From a checkpoint of a small transformer trained on Wikipedia.
Size: 9 layers, width 224, vocabulary 512, 7.58M parameters.
Architecture: learned and rotary positions, no biases in attention or MLP, normalized queries and keys.
Each number is 50 + 15 x the weight over the matrix's rms, rounded and kept within 0 to 99. Layers, rows and columns count from 0.

# layer 3 attention value, 224x224, rms 0.187, rows 0-11, columns 0-111
26 56 60 50 82 32 54 51 43 75 64 42 45 46 45 66 44 22 74 36 66 45 39 12 53 31 79 71 62 43 60 51 51 49 46 36 68 71 52 56 77 55 20 41 53 49 55 54 48 56 62 25 69 68 49 48 69 65 45 62 25 60 42 54 40 47 28 59 55 58 74 57 44 62 63 75 56 45 25 61 42 63 44 74 51 47 60 64 22 75 52 63 53 47 53 73 49 64 37 55 56 71 31 47 74 63 48 54 66 47 41 54
27 64 36 71 28 31 55 18 58 59 70 51 15 14 54 50 42 40 23 53 65 37 47 31 77 72 38 77 28 61 64 51 44 60 29 25 51 51 66 21 50 62 49 50 51 13 35 80 57 47 47 79 74 63 59 18 51 21 49 54 27 48 48 36 57 41 33 53 45 32 51 38 18 60 46 52 35 39 73 74 35 61 26 71 58 42 33 39 62 16 46 48 29 25 54 58 49 39 49 30 32 57 68 51 42 35 61 14 42 53 38 51
40 44 41 60 67 46 49 26 54 39 66 41 67 58 36 58 64 61 54 56 36 46 29 54 35 59 57 42 36 50 55 46 42 36 51 46 37 40 39 29 55 58 57 46 41 70 24 45 48 47 44 41 38 30 24 40 40 66 48 34 54 62 32 34 44 23 45 47 42 43 73 43 41 45 69 53 53 37 70 47 35 51 71 49 72 46 77 21 05 53 71 60 57 24 18 56 44 42 54 52 38 65 67 49 55 42 25 52 43 50 55 41
58 40 66 69 45 57 54 50 29 43 42 22 72 43 73 44 55 48 70 24 45 44 55 61 52 61 56 61 58 77 48 49 39 35 41 50 70 55 42 29 66 46 71 74 25 52 35 53 47 31 42 38 37 62 47 51 59 72 56 47 53 69 50 49 92 25 37 44 34 50 29 45 63 64 31 39 68 63 24 68 43 52 66 54 92 51 37 53 92 36 76 73 50 43 46 35 60 39 36 50 76 66 60 59 61 67 73 67 43 46 40 42
27 63 24 57 30 65 51 31 53 54 78 44 49 43 43 65 58 41 55 56 44 73 79 44 50 50 58 52 62 77 44 62 36 61 54 38 30 58 49 67 67 59 54 37 52 49 59 73 56 48 47 43 48 39 58 55 57 56 44 43 52 60 64 68 56 54 40 37 45 51 67 69 34 32 66 59 42 52 35 44 49 37 57 76 39 70 30 64 49 58 62 48 29 41 73 48 72 70 57 23 65 30 66 44 43 41 67 34 29 34 51 41
51 65 53 51 56 54 28 49 36 40 71 60 51 50 30 63 51 55 42 55 59 37 13 54 36 58 44 28 65 23 27 46 73 59 30 54 59 73 51 56 72 58 65 53 87 79 52 59 16 42 29 51 51 51 31 67 74 15 64 31 40 54 38 55 57 51 31 32 41 48 59 39 58 59 57 34 51 44 35 41 60 78 39 33 36 71 38 46 56 28 55 71 64 42 56 33 36 42 27 57 47 36 41 43 57 40 87 54 70 50 70 58
76 39 66 47 59 52 50 47 57 50 61 65 79 51 62 34 59 62 49 33 71 68 64 66 52 27 42 45 53 45 53 53 45 32 33 67 66 70 25 65 53 42 36 46 51 48 35 60 87 38 62 79 59 51 59 37 54 36 32 57 72 58 65 62 54 66 71 31 55 33 42 51 55 64 52 75 52 50 72 56 62 56 38 59 52 57 58 44 51 65 61 34 46 53 55 49 35 25 51 58 32 32 37 28 39 58 60 47 39 24 56 39
46 42 48 40 45 70 33 53 41 43 60 49 19 76 53 33 49 70 53 37 47 46 35 67 29 23 32 60 39 38 47 40 66 58 39 80 22 45 50 36 79 34 57 56 54 21 43 59 51 67 78 41 38 50 36 35 56 33 39 39 68 60 48 35 57 78 71 46 58 46 70 58 54 61 47 49 38 33 36 24 72 61 49 43 60 71 33 45 48 68 41 44 63 88 55 58 31 62 61 63 43 38 41 57 41 74 59 38 64 42 66 16
65 37 13 39 57 45 61 65 43 53 22 33 53 44 57 53 53 57 63 65 59 47 31 37 34 19 69 36 54 48 68 63 46 56 39 58 72 61 59 28 51 81 54 56 54 43 60 58 64 62 44 54 35 52 60 61 36 59 49 30 43 43 45 39 71 40 67 69 55 42 79 57 28 57 67 20 70 62 37 68 46 51 64 65 64 35 47 31 35 49 26 67 37 27 26 67 67 62 47 71 36 45 50 46 30 64 53 33 38 37 53 73
42 35 61 24 54 50 43 74 70 16 47 39 56 25 47 45 25 32 40 42 57 27 09 58 68 43 58 47 59 44 45 42 56 38 50 49 41 46 73 24 35 42 64 65 60 43 60 62 63 57 48 50 50 57 53 44 43 56 62 61 60 38 59 59 69 41 47 61 73 34 43 11 84 25 72 40 52 28 70 62 45 54 55 40 54 34 23 61 78 44 68 46 67 39 45 53 64 49 52 54 63 42 54 45 36 52 40 60 41 45 30 64
61 22 51 61 53 75 56 24 77 70 29 29 39 68 28 49 24 43 75 51 72 57 53 52 50 49 33 61 76 36 62 63 35 43 49 45 39 40 58 31 54 62 34 63 79 55 47 17 82 79 60 59 58 41 37 28 41 65 57 33 43 16 32 57 43 32 39 44 59 61 58 28 51 53 48 61 37 68 13 63 59 42 51 61 71 57 49 33 74 35 58 66 66 57 48 48 30 55 51 44 81 48 63 46 61 68 54 42 28 56 45 37
49 48 57 55 57 80 46 30 47 47 55 52 37 26 31 54 64 42 53 21 67 62 39 51 69 35 50 56 56 79 55 62 78 43 62 69 33 70 55 07 46 41 35 59 45 75 54 43 36 45 44 69 43 57 52 68 56 61 22 59 49 34 39 48 21 65 30 30 24 55 63 63 45 27 48 41 62 29 46 82 38 54 74 40 40 26 62 71 59 57 34 14 13 56 63 51 42 38 46 44 31 33 85 57 60 42 46 76 45 56 27 42